From a checkpoint of a small transformer trained on Wikipedia.
Size: 16 layers, width 96, 3 heads of 32, MLP 768 ReLU, vocabulary 7247, 3.7M parameters.
Architecture: biases, tied embeddings.
Training: a variant of Adam for these matrices, 249M tokens, 7596 steps.
Each number is 500 + 50 x the weight over the matrix's rms, rounded and kept within 0 to 999. Layers, rows and columns count from 0. Numbers have three digits each.

# layer 5 MLP up, 768x96, rms 0.0954, rows 226-293, columns 0-95
396551429557527574398541464536367475476429570578465376531519568507491442482608573520543526521497478513479479478533433462434555589506402536532520459426568478565531529478476515483569585489557473447533463421524449617536514499478544532519512567576443524466477495435567513441454451492453603507
438462558475551583470518533481465497474579522481504437407443486497528484450499566486511561610452524497515511527467583495574501500562369505523514430424502535537447524612323496520465556529430497555511445496460472448469579497482568527503494479506465472540519486445439533515414511480491477511
490496427443414534496560492572482424343605456558455556526475539500530461479483497550489491501447469637510530485510541447475517550480415594619517434440503462448509531573528566487492596572502615468559491533557511432501507505505523565482488532524390407510529478508467506494479479465490600418
481546476486477517489525468488471515495489506506478497464432499489523473514490523488474451516472483483519553526466538470534496489484439544505493479485497466492462501537488485534473512549469518478500478493510467493500499527521557520494517534509461455498427496562499461471516517506458502452
566477550571574548496449457433476598444470440492502536488373546518489447618536503510468413547599511599500473531554568452467496506565532535557498435449414489448418548561449495546505508551460454516366478454559575544588472633521604525476513563498558517397475469458547546446469517461362533548
487554416489511529439476493512493461458438495509475431516507521554516410518538557513504541446410501522515538503474455491493484593611548521477494457474472512512501506514504555430461524470524522557467525440545426413503542532595583559430436455473471523479420441554518453537546580565460525437
395528411470451502513558525441573516514491490567486536456408534637415483580553499445559511612473460480474453539537445563468506476523489534546571409427515379492496458457492466439508510513551553512497454533615523423514442602497524551493508562527441466518507508489441427467474457410512626513
590550580504493555486497511502582450484560485457429551493369506511487522534427557517479468548453508448440459508486549519571585506561530513534531440557496551571402469487453472497416492541496522461555414546471571559519428523495479430504549548559494520467489572433533504425580504473424601399
468497492503409506515498512501534562518474523457455516502503491548491502508472542443505472568413527536453506548494459537551499558529447497590479468554497432531465510464434538395489588488474546508515447596517525474509574590516447568385469488462330481532403477564446430471471505532497451548
459548510478471481553530491480528492538552540493479442484446488530440479490452562484549590539385460422528472522433556460600495549546490517449528498572543481498483633434419468406500490470508514564550520577563572499486585547533497416457588523483307489461497463491507510491456539554455531442
484537524599519541490522528489511584477487532536479471486427387500487491513496540495514447531470480546466556497413560454519543503495515490549576473566422487397453551416505541366475618542472538518438516531542452535542548501547580551373479497543457417543480481512532475413510541531421501473
490494447569455474446505513596582435328562552430479570445410471547501529554578534435494497535460552533524518488572569523503526477409528488478570577443392414535468592493466456472524492528549518513486514468498469535555497458502526530525524476539451567404510600539577466477492459533450509491
535462522479488524516487486471508390433474485608507500442413483479441458542576551484520492603490490580471538566477514478521466510419409469486556558518499595593528573521472470519336528481501523514481570518533521434461519452492460573469576489524476530525444485515403467487504540575405522460
507444458524544581437536408506480572548455537472521449540432432602542513495563508527585532492533411445501520496583518639464513556511469512509573488411537534500482494502438538508466466504400469516517436460600527463475492444490493509430481580516398504428564455488549431372525622558458489456
442524480467465552462492530499380507476541504547475539513473543518441451563544541476520480613536513494560487439537572508500532514510389484431570520460505521521489559554537479479498567535555460435470549469503473450507438437468456496539512483595524559491540444535536461491490546523439599368
528523530587475500556440462568494417539531466447487527498492467545551510553503507476491500450430499529475577541534527526536532567544510509614546460444492507535516463598497522564534510464492494516487477493576535476476505475516455540380504450443416477480507475556517457442492593570439467457
430484463505453569419552527491509593536602465572517607451475441615497407516553612473500450506581431475492435575439557561519385471516568535432607472395476530480477472503470484480395585519576475352388452502459461452525492436520498426489495538707441538450432545500484586506595562486466467536
470434521414533532356578459457535574492482493530484503491468435517463519526581508501512398492493487496373528512447509510586535501490468530497535485468528521526466440493497499444501484512554430445469511492559503459516467481609531502500428571478439430388328525533472517517558543535475516500
483558563491467531491537504539375489473482605519428453467475546456465494477466526521524464451508543523533455470476575409478459418471479547499454530526545513503468482521411446461446520532592506459520548521463353548576455512530573470528512518547494572503439486483516528469458417472502546403
502475511581482517524515495482513481510503529494493560476516401610560467519580520528532445559431443451439524487545586594508594537447545498485523447524451534439521555525415487511487516510474497586538549490594449424511535513536506486418428533503433377480555511514465456436529513530472490483
511416556399491556433521560543465509485610447412490439499507578550635417542503485485529546507468516502512504439416540529495388544539496501456549538463539443505443505591375521564422499527451485513477431463510542511498564505553522472473556549600452383498505516451453446443510522492437463467
498601470490423540519486422504546469491471515582416564433440436546460422552476500470443522456536546449568428480501498534558577502484529564424556478540496547462424541530603556510429497523490509374442537554442442398510469457496417495518536444550506529507475527615545545525493526438511541422
550427480524480540516575460462544580407556473493485472471486495491519440506575485521547533475441574475484537545489506582545497525530439521514576460459454457442534525518478588390519469473545538379545440539628513450458461482589640545440520557503497425512399497479493476452521597547411471505
482439469480511505433482500465366470405424547541483495475453567533561539531583558484512527528559508454570495506469632491492516504484488512581525483497508568526517477467509462573520450551511560444468522442516380533482514543528497505546382592510501548428441525526547500453432457487505481528
587436393504452558477571410475517520494479492416424383526463484507527391605557616381578500454480517528489665472441467570603485452401421501488465398508555624436492540527422620514511621573463362412544494490501440465446657401530565537423396520583472391504384543499481591523616563510497557456
543584539517521531511599520513457532509516509417493537452491589520572522508584533513509402487478435478426522468489547490502495503440453523551510528407536484524430456534362498506534482565471500520477548505488495439548527494474434537518448516514369442438472487455456485470506462571542493504
414492415555455457532530503471534482443511465518445557510469485533483435577512617497494433612587366545500427497513598560543455427522515474506553434450521457406458537474505537498483514513491510532434526442535520441598454481505558581559498565496371500467539577622435473470473564537465406459
439551541473504527495519538481524587446498489457456441485472516524488467486524550427538529539478462474518559678455497496609609530549409483413538404501564495550450449508409572518516548500457515452497453504507490581577556475472537582472429502602517490518519485451417525478450471489567432464
478533504505464512464485464530459475501468477498460475503486503552547416499509525478549468501526523502510523519499556530499530492531473527507520510530454488498487498516501525502474520526504479464529495510532513508485509509544540500485510550550537482524462503477493502481494495494420500487
503433501360508510419530512583451534419482517582540531537427402518477407534576521502616473465538535437466366502538517535463464519558528535488483505529447580487519516510511564528489502518431467481455535479454408520560471481546526517429565613563484460454607498472479453493421492494442616513
502452465478470533460421535470514484393508496462463441464492524550464467634563506504495460533423461488545488506504523470523498596585510491532600528535473426573507453542434540562457580426501561544545468473415525548533529485501582473475486514472517442473485521440502511497422461480429500450
416435559546487579503517444522424600429621475576489518473328548504601435500542533522536513531488465513475508568473565525473475488458477514514580464469436536387498539530476472501399508594401490553508499417552404449530516433505497521465502586612548586493523508519496407440462537394487516546
533595470554354552439486423473460438461529490558480568517398410525566531480472538562495544545470438505566437485553513552460532428433455538474590524456524414491451503492530594472500529451504536434449567394592545460520490478540447440460509479485517589424486484628532524510576490513442537401
547542505569511598533503446472501482541524481464495422498493442447564439565534576498519540490471387458438476568501539545475603551625530541458560489450555435421471533614598471477483480545531474526482487499522573428510506506473509415483399460513435531422532391515547541440584524544496561418
564465531457477450488519487482460535463479486498489465533438571585560481611514611383498460512459494407498591571538482504591527487542449473482641533509553434571431563468475552520514617430467498474505434596490505517512512604558453479466548530526427451499441485474454467519440484522444538418
537517440527450533506488498503485537437391463440457449457478500542550487492595547464508568517461350585570639554453521460517543503537488481348454438487556573561415551500473553512509470521448462553537519535485502483556514478612515594454576451443468436417458441447539487499442530495506486468
526469502488456514498468485548522457506413489607481509490442476556491412525495536421484566467438395420494549436462489514472562588426500506568521479439583518557508564493531549542516574458502570480486484452440441426455576507534525572482474491553546571541441473545522479516414475633475499432
549582551579493495529541409471473556501499557464454493404431503539494442479437544436535462444521422438472545583475511520526597543572532480420624447525510509427452617517486578430517575514478469574518468551472518537425438503505558479511473467487476463517508461382484607458503520510504490492
509662452514487504484546468529481511536392534412445462459498470513506468588487524525516566493457503556422477578438430481603517464502471547420453475484542527495446543490476532464467572595458494578514486433472565586560546531600611511456483499456514505465550532518446551466519594573522551383
487469519423453529549427460468408559421531520517422346477509509522514433531580535407571502542465569424520523561556559552495465521513458533443517467410486431605380449490577463575541500541482573611513437461481504607428497427477456505480508526584538446480498500574449625480460472426515430514
570556571493530514396466485508467473511485498441494476492456502560548496454602490487608594539496481461471483496574507580621535543446479496537434496506456569463480567533443464345547467536439582471430487424562419560477511426517557527473576467492579523494377535538498445479512496547476485354
490506513548464528501523493500453484480472515505449507495475492508488489485507550497528507491492518502469527487506547584506478503485494545514521494477523473478447502504481497484486516518500498492500509484477481521528541475529509553491510478513480473468478480512484502487484500504438529481
491465553462422533514549438521491446470543472603478562459429547525546423465528544545555444527388356474510488510540537494460499576439393520471599527546478455539502534538517596508517461569511530487475443542627527488529493469479567440496437459558342409478498477606542553481527568521485473531
497572559560516484506423351553422573480487504594461560465471395562521478510462576413573511449571317431586524478594496520517566554525426504507539412496488513511450491493511546360493546545425469439449511651445583472625494505507548416401560464541467376410508434627544570499549464439539450484
491535443490452584392614486605479504469600516601458489483383531485487445540448547450590480523558496597463533455520543454575521548511438531505562421507545579364477482503491537445492501469591525439437560523522416444508426506540477473500584476473423469458398553519445509518491575573505587327
499464503573481515378459363397478513468509470599503516495447460526539468502529507531507491401422436524420592473456576539508458526440530528497600400539530531529466466465502558538516544568506450502512492483565521509457569530487467455501484552462451471407503479597507554477468550529424527564
468616536515396478534487434452499451485463521461439498463484384498462480586461545476505596495413464518449501500402501457550536461521526545541442489521506456482463600543427445520448539491546510526505544530495362569517511553632514468497495522463496564445463538538559501457471465468487557483
548489552485532491452540457497538419533442477470488505479494479465545452530493557502510618425464468468478451515533511562612527463527406520468530538450565460512482480449421611486430528490387517380483435650468535489534487512517543544509500562515485443443467485555477525448575503573446550429
433563525526445505485451499554497517486488563546463537491452481557450483519459502470513495522475415506542480473461576486621531572468449510527458479589466612419502527508442623456499531516481522437421437582526472493465532449516556463514599497498486435513430423448498444482473431490499496508
391510478462453490505526471524442483466460458569495459446539587522452490510511515440629554504545476578532486423556470443443565475443585562558477507593428489507467492477553524553539487467580449493477578434530417431437601549624539467458462507604512477461566480576508573461423474506464515494
482494473439488490378434469524355466452508501613466460477558594541462523538503584424502561548530480580508481514461457510583473532415514487534526397522535529560477487477503486574511533503544418447475531500450468475610543552556510434497411518463493422439512479529527538461351449538505523509
495504514528385486497494526475464443418558552617481451538502526545457542487531564465556496614493424602468584515527521496581400573482441494559471538458501511577455539446459529511444577539523475529399477502465548415473456448556432550377566557502512517518495508501486552474559430538539566488
501456480483542448449493408538486571478404492411470538506460544514469496524542509492590531507452450402623596509507473490439459543517339529484498530464488525617482502503547579538510457552474504483456546540466553526502521500552497463495509517567475615514435465566442540442498484449451535540
514524513493476531454526485520496512517531494483472469477510440505516474480494539436525485539538480513552522510515544497511471504521488519482500516514493507525458567563487527500499544515492469546497489508485488513504521556494492500478490521515463482483457556482552548484477489530445560482
490503496477478502517584476473494510536534601501400539495567452500501399560489526512514512589384482447559479532436543569501478432462505525465449486512552456457475563535482463506477517503453567428502568487499464587532493554549587486461514493453435497532574526547523546488398500556493464458
503485526628493492465551503533525514550489539452503403487520455487459425596499493410567556455458485457518496440531504551580456542532580535492464448550441546457416418489525496433386455539472562575409515608495439504458592550524499551532545513513486407505466409539418445498499555529477586472
471506588461513566442400455440534581449591468508468588466525497500588452531608555446534442497545500520507499488498597417512441560584544532529481363553345564500489469489507553553471478571521522456388446578475499480492513462521471470482570563554511423393485480599574464483376497493482482447
492521451444411465481500551570539548452419534478502549474478492597526486512497509428545499607446436610494537502467470485506485520495417539519532549518413510522533525444474605407496502548536551524564510477502528428601576450568497483397567436582425551500446429590432491509503500499490469458
507491485576478519486405477638487557420520552529373569505513422534539410549508508410543410472580528510521472499434548507545620605475504456563475519459566492537509498634545489517507545480482497485417494455451583453516527539518503448474499498483523508446461447554468534486475467489505524500
462412414479398521494532447420426464441476453512456540513483561556501494622456492473450591518480469492550475498437529518559494449482442529457572535536517509503474496561559530541451591492554442597567548432534438510441575367633532453467437578512493585326484480491567509472467516517478523539
432545471441524554491636512584406501430566518515452339467377470534501480466549487466468512516442395613486465520570513528460581489403478503497502481386428493544512535521490466449549466559399480506542504545483493586650497604535639391471516503477505513417496471492609588484501432441487573493
489605519524457526445552531581512517338460557471425443408502451484553432536477498409525552683385441550482626605396645471499454508491408557443470583479425552657438520507452444475492473530578512533403446503444547546571546451689478477494560487507561642312393459450567569515557495569494456459
493507499461478570485486526511468478468509508499451468489487504505474435493492529479502494546488408559491479519457530492479508483489480508482517491486509485443496535547517512516503524495468508474490497506506495546475472530528535524465472565503460510494500491517459498442492508490429511512
470471573550477530394502443469427480402476476557535565490500430439563436473446545440525392480440446540539491483480554488592597523573472515599463476478469439544450586533546524534463461584487520583461516449457567406474562471589554534445527541461452565448536468576511530492479447520485501526
535415494504529494499450459396484465477520541581500432370343505494562511436542525497500543560496437582467422529407454493541463479397540574462507559472456560488464547530369508531434510654445568505484463519505530497538491493465458615528513504530420526518513543544403599469409510464480496485
581601601491500482524455452600475453503493500452426525455499409537448518480489492493499552445391490486585486497480476463569537530544508544481478482537467473526473539556568480483484493485515470508461544461510526543416534493597445440491589485474416487506448448485473557513502533512403593459
514503478496464513476491447545440523505532534488483519466452498516480470495530520468520528508498490507504497493489529510519481486553522525554448483477493510495457483514511545489506509545480519533464512474496529493485444509521531502470423505511468512482513512529487525457519520489476487453
555615552501506469498541486525492482451507479637466553414490452570547441542467561489529488494500419487462414528423479483458510420458551512446472566449532498433449542567525531583472525456419559483448490527469494428628489553521520484471564451448481527523459548523476524503437478465515461515